Weights of a small GPT-style language model, trained from scratch on English Wikipedia.
Size: 10 layers, width 256, 8.3M parameters.
Training: a variant of Adam for these matrices, 160M tokens, 4874 steps.
Each number is 128 + 24 x the weight over its row's rms, rounded and kept within 0 to 255. Layers, rows and columns count from 0. The size above them is the row's rms in percent of the matrix's.

# layer 4 MLP gate, 704x256, rms 0.0881, rows 63-79, columns 64-127
size [104 105  89 102  95  98 101  99  94 101 105  97  97 102 103 103 104]
[[119 142 123 115 165 123 137  80 129 128 115 100 179 127 105 126 111 140 145 111 144  99  74 157 154  84 119 166 119 120 109 123 114 152 150 177 111 138 134 150 122 135 130 193 107 150 111 111 121 166 137 191 120 137 118 113 143 141 138 115 156 177 128 131]
 [112  92  96  91 120  95 106 126 109 106 139  88 122 150 144  91 125 100 142 150 178 118 110 139 152 163 147 143 128 123 132 130  93 100 116 143 102 126 159 125 108 165  98 153 119 134 135  94 109 168 128 131 110 123 110 138 138 101  99 177  77 166 130 141]
 [100 115 151 112 166 185 122 164 137 150 178 118  95 121 138 107 192 125 144 130 147 117 125 128  81 117 104  92 120 121 143 153 157 119 131 166 111 143  83 119  75 126 105 130 161 113 174 117 157 131 123 116 161 114 151 127 126 158 148 117 152 110 123  99]
 [121 132 172 131 129 115 155 151 174 117 120 104 129 132  89 137 129 107 155 128 215 138 135 154 137 137 107 143  83 114 112 134 123 151 134 151 130 169 128 162  83 138 156 145 107 142 133 143 147 146 143 162 146 160 141  79  83 105 131  62 140 159 146 122]
 [ 98 154 104 142  86 110 140 115 121 133 105 124 128 141 109 132 160 162 125 106 135 193 144 172 139 130 131 168 126 109 128 125 107 157 150 121  95 114 136  92 132 125  95 155 127 119 120 126  85 102 167 152 109 114 138 119 114 140 104 162 133 100 142 156]
 [106 128 135 108 176 136 109 112 108  85 126 142 109 151 133  85 164 140 123 127 144 150 146 140 123 103 111 154 102 135 105 110 138 129 151 132 121 170  83 143 144 139 143 166 127 121 141 157 135 102 129 126 123 109 124 123 152 117 134 157 111 187 118  78]
 [105 176 131  99 136 125 156 114  96 151 101 157 122 144 122 101 122  93 112 138 115  96 117 151 125 156 136 153 112 116 136 130 155 160 164 184  92 142 124 112 125 155 159 136 128 157 141 104 118 149 159 128 108 126 102 133 140 163 121 104 136 159 158 129]
 [110 135 157 139  97 153 110  71 137 115 124 149 173 121 131 121 107 138  98  73 109 136 143 163 129 103  84  96 105 133 136 110 153 142 177 154 103 130 106 156 130 150 141 176 134 153 122 126  97 117 136 113 158 117 109 118 178 132 110 133 144 142 117  78]
 [127 146 154  87 126 143 125 103 126 151 123 159  89 140 130 110 143 142 113 120 143 161 151 127 135 117 148 151 119  93 138 131 126 152 164 115 152 112 138 135 127 162 117 150 145 129 139 164 152  85 162 129 138 117  86  91 121 143 124 152 101 105 102 154]
 [115 161 123 122 124 165 111 146 126 102 102 135 151 126 104  94 140 161 130 112 133 137 137 160 119 146 137 137 123 111 134 164 162 173 164 171  97 160 115 103 101 126 116 138 159 141  93 106  87 138 135 125 158 146 161 117 106 146 103 171 104 116 128 138]
 [134 137 126 124 117 166 151 145 145 136 102 149 108 176 144  99 145 123 108 118 145 127 121 152 127 107 129 159 103  89 145  97 127 119 158 157 128 123 129 114  91 102 132 143 133 138 133 150 146 101 174 122 179 142 158 144 154 141  99 155  96 167 173 123]
 [140  89 159 122 137 112 157 138 122 149 118 168 164 123 175 113 124 149 108 118 206 143 109 143 165 134 130  97 109 103 145 136 117 126 126 161 149 136 139 179 125 119 112  95 145 144 147 134  99 125 142 150 130 174 134 117 137 145 140  90 153 150 155 164]
 [117 115 134 100 148 138 131 137 137 111 126 165 149 148 116 108 115 156 149 114 141  88 136 136 119 125 130 145 102 130 116 113 135 127 142 134 171 150 124 161 154 115 123 127 160 101  98 151 124 147 115 152 188 130 141  95 159 139 131 120  98 126 131 105]
 [124 153 124 176 147 136 142 143 119  84 118 167  91 171  90 130 111 150 146 116 129 144 126 113 139  73 124 163 133 108  91 149 144 199 165 183 141  96  92 136 159 149  84 151 119 145 154 107 145 153 148 173 118 123 137 155 122 140 108 129 124  97 139 133]
 [107 117 130 149 119 139 126 181 104 117 158 139 119 142 118 112 213 132 134 122 143 149 108 119 145 100 108 119 139 106 141 136  91 128 141  82 166 127 174  91 114 120 101 171 115 135 153 123 150 115 134 121 102 115 139 142 132  96 120 150 135 129  87 106]
 [ 87 133 102 115 145 137 155  96 115 130  75 134 129 107  97 131 114 144 123 141 128 111 145 159 168 143 108 120 149 114 108 133 114 154 181 159 112 120  82 154  93 143 131 127 123 154  87 112 102 138 134 160 132 148 154 136  63 175 144 138 128 110 140 135]
 [ 90 166 135 150 146 152 140 155 119 124 144 128 163 114 131 110 149 156 146 148 141 120 113 119 115 109 128 110 145 104 139 121  92 129 167 145 117 143 157  98  79 172 137 125 136 124 150 166 134 103  97 108 117 140 135  63 160 108 135 138 156 195 126 112]]
# layer 4 MLP up, 704x256, rms 0.089, rows 63-78, columns 64-127
size [102 101  86 101  95  99  96  99 102  97 106  94  90 102 103 107]
[[135 139 110  72 147 118 135  90  94 137 160 109 144 136 118 154 114 137 116 132 159  93 124 153 126 137 139 156 115 166 138 124 166 179 133 113 142 129 146 119 122 140 103 115  93 159 139  94 129  98 163 122 135 110 150 122 133 141  98 101 145  93 128  97]
 [144 117 160 101 124 116 143 119 134 166 133 134 141 135 124 146 138 128  76 110 175  90 152 142 141  88 113 162  81 119 134 129 142 150 107  76 132 150 150 144  75 155 164 148  91 130 131 144 156 138 120 177 163 138 136 119 125 114 139 108 159 121  90 102]
 [134 123 175 170 161 131 158  81 107 122 129 171 143 149 110 122 130 118 150 139 129 155 124 117 101 118 147 106 158  92 132 135 153 136 105  71 106  82 151 103 116  95 109 143 107 102 102  96 126 158 117 103 173 163 166 103 110 156 122 101 120  94 129 116]
 [171 107 136 122 161 150 135  81 116 107 108 151 107 129  98 135 189 109 150 176 124 118 111 139  89 174 185 110 132 162 111 139 128  88  94 110  56 142 168  80  97 117 144 130 111 163 110 110  96 113 140 129 125 117 143 198  88 139 110 142 118 104 149 162]
 [124 120 154 127 159 151 129 185 103 152 139 123 111 107 128 132 160 114 144 121 131  87  84 155 148 149 108 112 127 120 127 107 128 121 103 128 143 136  93 139 111 178 148 171 123 141 114 117 140 144 105 105 103 165 129 169 129 104 148 119 121 132 149 114]
 [147 104 119 177 104 130 104 116 104 141 135 162 147 165 142 157 173 127 133 179 128 145 140 149 134 110 169 140 135 141 115  83 117 140 126 157 170 188 120 141 126 101 134 125 129  87 157 186 127 115 116 124 129 142  89 137 149 109 162 140 111 146 104  65]
 [140  96 104 102 107  95 136 177 153  91 117 134 163 137  79 100 122  97 145 134 146 132 128 121  63 151 105  89 113 162 151 140 126 145 132 127  99  98 167 123 131 168 143 124 126 143 120  92 149 148 153 153 145 111 111 158 133 130 115 163 122 142 115 117]
 [134 109 103 131  85 114 163 120  96  86 144 122 135 146 131 172 142 142 134 124 131  95 174  48 126 140 145  82 115  96 134 120 123 128 137 127 157  82 165 111 130 107 109 125 130 108 102 150 111  99 100 123 132 127 117 128 111 125  99 106 138 153 132 158]
 [114 130 148 138 137 144 138 109 103 121 121 162 147 130 132 133 125 116 125 105 151 165 125 135  88 123 100 149 165 102 111 150 112 128 125  97 143 160 149 117 157 153 139 137 114 159 110 164 158  81  90 116 120 148 128 163 152 109 158 140 106 154 115 126]
 [ 99 139 124 177 135 148 172 127 148 126 153 146 114 113 109 142 132 117 114 130  93 109  85 122 157 106 115 171 116 155 127 141 112 120 109 108 103  73  95 196 191 156  95 165 119 151 171 114 111 102 165 106  90  94 131 102 139 136 167 149 100 141 106 118]
 [133  73  98 155 146 134 117 152 119  91 107 156 132 146 107 146 142 104 147  77  97 125 121  73 122 140  89 113 160 164  87 132 123 103 139 152 165 157 120  91 178 141 114 177 130 163 143 137 102 140 118 112 102 118 132 152 115 143 167 122 112 175  93 143]
 [140 114  99 122 101 133  88 143 120 137 153  60 101 112 153 168 120 144 140 115 159 104 109 113 132 141 142 137 109  93 135 135 132 130 143 117 205 127 136 117  69 106  88 169 131 163 140 105 140 135  91 163 172 150 112 117 104 157  81 106 122 133 137 137]
 [154 136 165  92 163 130 143 147 131 137 130 125 157 148 169 131 175  87 102 133 111 150 148 119 117  87 147 160 117 128 174 128 173  74 109 112  91 144 121 131 117 120 123 133 136  84 109 127 136 118 133  77 178 121 124 114 141 104 114 136 115 136 106  48]
 [137 173 118 149 143  77 104 119 107 132 157  48 125 122 162 138  96 142 103 181 156  59 104 128 159 140 117 153 109 102 128 132 133 127 132 130 131 152 118 135 162 177 143 132 131 153 144 108 127 131 138 154 105 104 113 104 154 122 123 106 155 141 129 125]
 [164 104 142  97 174 134 170 132  93 134 150 118 142 144 140 117 166 169 117 138 136 137 119 154 152  92 149 141 106 148 177 116  74  96 123 123 148 133 155 117 119 114  86  93 146 149 115 119 144 149 166 129 159  96 153 163 102 150  92 151 121 107  94 123]
 [113 155 137 118 100 128 148 164 117 125 182 126 121  69 147 131 148 169 122 112 139 118 164 118 137  95 140 148 121 137 115 113 121 138 146 138 144 133 127 124 120 116 199 114 142 115 139 119 136 163 101 104 154 113 108  88 150 104 129 133 147 133  94  90]]
# layer 4 MLP down (transposed), 704x256, rms 0.0562, rows 63-78, columns 64-127
size [100 101  82 107 101  99 105 102  97 104 107 100  90 107 104 107]
[[115 114  81 115 113 123 123 129 150 149 195 124 131 133 151 157 110 138 150 103  92 155 118 124 157 125  77 128  94 120 124 151 125 111 141 186 140 116 133  88 136 131 111 149 144 123 115 146 157 149 153 123 153  88 127 182 129 131 117 112 158  99 138 138]
 [165 145 114  97  98 148 148 146  95 121 141 145 148 114 133 108 136 127 139 177 121 142 174 108 114 135  96 113 137 119 102 112 172 152 145 110 100 135 135 113 143 122 122 113 119 119 129 119 135 131 134 108 181 156 112 125  95 124 142 146 116 138 127 127]
 [123 116 128 141 104 128 108 132 102 113 168 142 159  76 184 134 138 133  88 169 142 136 147 123  89 109 148 120 121  97 120  98 210 121 112 147 119 119 135 104 128 131 112 183 151 103 134 135 106 145 110 115 140 133 106 138 161 102 142 114 115  95  89  86]
 [ 94 145 127 135  93 102  95 140 120 119 129 133 110 129 156 111 154 102 130 129 115 107 138  78 137  98 144 171 107 119 173 134 126 184 147  96 155  76 116 115 163 174 101 122 124 112 159 117 156 107 147 114 102  96  94  82 145 113 121 143 114 130 133 123]
 [146 148 115 120 138 103 132 134 166 110  94 102 146 121 145  80 134 180 177 174 135 115 119 128 104 111  94  97 175 100 101  91 128 113 118 128 126 163 153 135 108 103 130 123 106 109 139 132 105 108 130 148 123 159 156 111 110 155 117  90 142 101 149 115]
 [124 131 144 113 115 113 120 126 115 167 127  91 127 155 151 173 146 132 110 157 131 114 159 143 100 121 104 117 108 138 112  91 122 161 128 145 124 130 102  69 138 145 126 137 113  95 133 135 119 130 127 142 107 124  99 116  99 158 152 109 163 108 123 169]
 [171 115 151 132 112 128 112 149 107 117 122 125 109 130 128 106 128 101  91 148 120 134 102 141 104 157 119 133 149 190  95 138 113 100 150 111 129  99 124  90 166 151 165  99 154 141  92 154 111 125 113 170 122 109  99 144 122 152 139 146 144 108 144 126]
 [133  93 129 163  96  86 126  81  73 118 116 110 137 155 159 167 152 106 103 150 103 150 114 118  97  93 147 111  94 110 106 131 136  92 168 122 159 105 156 127 124 152 148  85 157  90 122  90  88 147 114 112 140 137 108  98  97 147 107 117 137 130 183 147]
 [135 119 120  91 128 111 115 123 105 158 128 117  79 128 141 151 109 154 125 110 124 157 166 132 150 143 142 130 142 148 133 186 126 133 147 120 153 126 128 126 170  94  73 128 136 119 136 169 150 123 131 112 108 110 105 112 115  94 153 147 112 120 131 153]
 [116 125 170 140 142 144  84 143 102  99 165 136 146  97 145 119 114 118 104 104 121 128 117 118 177 121  92 145 128 131  83 111 144 144 138 140 149 112  99 118 139 102 147 108 168 158 122 125 113 145 113 131 119 141 155  98 115 140 121 157 148 133 155  96]
 [143 149  89 131 114 119 163 139 138  86 143 125 120 174 170 131 138 151 172 147 142  98  65  94  94 108 112  99 114 101 142 147 119 148 184 125 149 179  96  70  70 154 131 118 135 137 152  91 117 125 144 118 139 126 147  97  97  84  98 126 114 116 117 154]
 [ 61 139 135  91 155 129 130 125 196 131 130 220 115 140 130 143 112 126 161 124 122  91 141 104 124 133 148  86 126 128 106 150 131 119  99 144 100 142 119 167 169 135 162  89 125 108 118 114 124  67 123  93 142  93 155 146 114 112 105 156 137 130  92 118]
 [148 113 130 169 130 135 147 161 124 153 117 118 131 143 129 151 105 130  88 148 150 112 144 145 157 140 126  94 122 119 102 158 143 141 134 171 110  73 110 119 163 133  87  77 123 124 151  86 108 110 172 124 108  69 150 160 137 156 114 135 156 149 115 129]
 [123 136 134 137  94 104 150 158 146 124 105 109 157 125 136 151 162 134 114 111 165 151  98 100 126 121 128 129 121 140 113 163 133 100 117 139 172 170 151 113 132 111 104 105 161 106 123 143  92 142 121 153 175 100 153 118  93 111 123 117 187 113 117 153]
 [ 93 131 128 129 123  95 140 138 117 145  96 124 151 157 170 168 112 153 107 129 112 153  91 163 155 107  80 126 117 117 133 160 137 119 162 101 164 127 111 184 109 130 151 125 110 158 110  79 125  94  87 110 128 122 144 131 120 133 124 120 128 147 133  90]
 [112 138 155  63 124 160 129 138 136 113 148 127 122 120 114 103 130 155 186 157 133 129 130 117 117 133 161 133 125  97 116 156 153 146 115 105 105 104 101 155  88  95 140 100  65 131 133 152 167 121 136 127 151 154 126  85 115 117 123 148 144 146 155 176]]